config = dict(
    n_layer=15,
    n_kv_head=6,
    d_mlp=1280,
    activation='squared_relu',
    norm='layernorm',
    rope_base=10000.0,
    qk_norm=True,
    tie_embeddings='early',
    init='normal',
    lr_mult_down=2.0,
    beta1=0.93,
    doc_mask=True,
)
Each number is 500 + 40 x the weight over its row's rms, rounded and kept within 0 to 999. Layers, rows and columns count from 0. Numbers have three digits each. The size before them is the row's rms in percent of the matrix's.

# layer 3 MLP down (transposed), 1280x256, rms 0.114, rows 298-319, columns 128-191
111:491443499476497495493483523497473468519532518523502484430588447491489514451563509494478510511493523506492472498502484447491415498524596448511415525438505597536413483439513509536501473484460527
096:529499544498523564567567528519460500527514453558515580499414475490510543601556529533487532512461587542560485457468523569512461577570488481531576474475502505450441480466515498545527577445506431
103:466537493535484469502539442528501544531471540547463559502556489479569535485473579521453506473425519535482476488546492504518479531532510483397472528456472546507499591535494438466420529522525567
103:510459470558528489578595455540510498554545476458508426538474478545552548478504591494450478539479511460454468442426445491541422519500515450499539549526551526471510459514510563603502536451486466
104:465503519594508491504491457542527560499500505476495510516606476519500530521505513473507498459531455544484514498474534516475522468514447478509495498519553491526500556551565501450464494537520567
105:466482545504582504462543570440432510484571447469475471594464492457576526446520509420527472514540447537443563427479542447466561536498429509469550487478460537481545496505407488492398530507508534
105:506481453501544512514541511501436521486469471456535522371494547465491393538558528491521499512492464432477525393510563556473521530520462392519497486460452540520536521538541475556555609433527516
110:423497417588516461528488496468540553517520488548511549460549480539505490527547451482542564466497463445535475444475470505495517606514538456503495476498419508509388543500502436539530475538511517
110:511469531457437500542460536431489498512471537514542510537454495550439483515540460407489476547599479525473505496523489493447480589487534511483442449453495446458456527438506563548560456464474550
115:389434464520528522519460463494519525449489513493493533557497515476413522552557470515528466506558519516512510460407461464502515455538441474511520532499494521509465494476468561529548458537478500
097:482474518531426481544505418535439447476471461417592453407532497542524472478427459440460517507474476501428512491494490468532556475545496536491511520584467460477481498500533489494484546506516500
123:504453472492462489500537449551498539512468431452497577437450499431533372488528594556527581424506483516449486532462486558362519522575456490481480461460523522513512488452465501511507467440551420
100:574519501502490493522507476463496460536446509519443438514520498518510595491501483558470537468562446478488492473546498465526400480514543436443622487538432452465467485502483486463464536543523516
116:480500582481497504517467536541489486438461496554453491557517441505562498575451517489486467563423457482480525506505496405529448480537511446441455526473478487501461469489482436533534462517478482
104:466502537442476492517529500497441465491499465540467444445518493529596507523507527485510526447460531587529533524402552502494451461509500516525504483520527469465536547507569493483443469454516539
093:496495538527535495551451510458501484479434518505519543514477472576571505537508556520514496490542507459423561434417489544483563514478458584478451497448453517463533521520470488391519488474493440
085:576518480472419487483479520413507429525504506522501506554454505469517491529539445515490554538477526501420425504481438501492539553518532429459502442563430532516514497457483527509499504476470539
116:489492469479502468466509530528406452499489440554542455546512481505454440428583480529480503581491542472479554520509423456483570513526497520519525443563528489522554533482502498480528540564438503
102:469490507505437471474533509570491510406456449527469490461501573531472474475472476335472535484527479512577582550513506558522445540533485502515484494482501500525485555500518446469504475498472541
093:457536613459518489476463432522406445528561537500563502476467435481368444504513546503542454502532481454468475510523464444497532430543478412456499487491517537552516459465502454545528467494499527
103:507487466422569471490489491530470450502496563486427471574517496524522437501552517517469496523462442454481512475445494533538510496493545470490613572545489553509417421525533528562512549482503521
099:572466498500525436502576485542476569534579503498547509543565471524490556543559460522495469530506500484513458414550458510512585603527534488519409463484548487503478594524457456518547517503437497
# layer 3 MLP up, 1280x256, rms 0.143, rows 299-319, columns 128-191
098:523515560518508579502467446547474477528509517516522560519503425515545551526532582529527485519522468540477477450535539499482522500498512548567502509533479511414462577505491425528658491576495503
101:491538518439487468470490546511604536449497457562577487477462459589493517408436475559502490469492449505492588463465558527560535487431510572502505516547534484509571492487441483524487478552519518
108:480509511514461544512500521510532545533590457480487565456463481502462474501463510430461576501488462486529492497474470495480497556479514488424499455541601514448426441596445489536527526564544469
105:472511517516472446423512521547509499533393440487511527468513608493510519504574463501478491472507446505485602514478502443611544529415558488512435528493477494436511520499482492501557541501524461
105:534534422460541563529537491600469504458504420501441425521554486487501552436500499433495517455494515507477520476486523535511504527439500498461475475550565495522475518463456432515520432514500431
108:543504499395489530497474454534463507486472514575480473492474540442507520531547497492532480553407507536441550448531557565532514539539492475476456506550528511507471489461567519495505494522499519
104:503554526540469532443524572515485502498547512472493496479523518555473455559539582526510499474497480453452496506491498549538514496549462473522471425458502513520555496493512486480523516502502502
106:500452533520443542499504562510427563452531450464505519562506538393537521533424531495543525493536556508523422404581504476522530498554504564528482504521507553496497456442515539525492503440496537
107:432536494517491513537467475469462476443506423467444510482464537493496491481522452627517467568547525518484506498516506492530521501520427544596440498532410463492509588508455494424443503510482478
096:512479506527484512487490437523444528537506494469478513517522522488384459554461499491561472525465472495458494515434433517484533562546597491516475541493560523503491496536531486517403493506534461
121:517512517461503498529556500520484527464532476474496510458460550520571460535478482570447441556564465499487517560479517503534509436453446528501499470513569510477566523448507506549526548474448412
097:489532487522475458498513482500466459487516491483447463469456509475486463442530473463487535488492443546432497514483520534534558550531484474571614540493522508512469500462459502518547469537490533
112:413451499441502474451562515498496441436456443545435519448569570486533527498527520505539525497509557519468476505456535496484498495540525448518506447502533507416487535449571525449563514495506483
115:506514536487495492513485497500462474493602504504473531456525532426499566497502566462493541467533529471550471523492457539477514550524487487472503527636490451459522516468487485504487486503488520
093:484555560525607446545467557531518436463510458485498491564547530521452516554498490595475473546482492557506572503508509445507487440494503495518497421489448528556567536494586520402504486469508532
090:446445565490557472537479502569510475550487511522584490575431527494455499568528391507499490521532531562532520537461488491596437536492457462494553477462496473499491459503529491525450483432481524
115:481529479534505478492465578479474558508472604526587455478470583485590444446393505521455478523510551484484503433544490509445500551483447472493509548531500523554489585517440478497477558490510482
093:508454520461482593485487523500516505469476427470564521476456491519492517507536517442417548561426432511519462526504507592500481503497465513532472507495493584437500434474450485482561478570478517
095:481551537573495482463563562528506492538588459499576519477504498523439571504512502519465398515491498564487555566476486466511431455422473450500513522484508477506432500497456518488522479520501494
103:510544528513495500444467482488477515466483447500523429499529440528486527497463496552505500458510440471547433505509487464496480608517493559484498501511513366579517534551461522555556462548509399
095:442503473471501429527491529486551425562521468482479420513509461460494484482514468487431536481517518540489537521494485477519554495525536468581467472435529474439459500491476513531518529563481509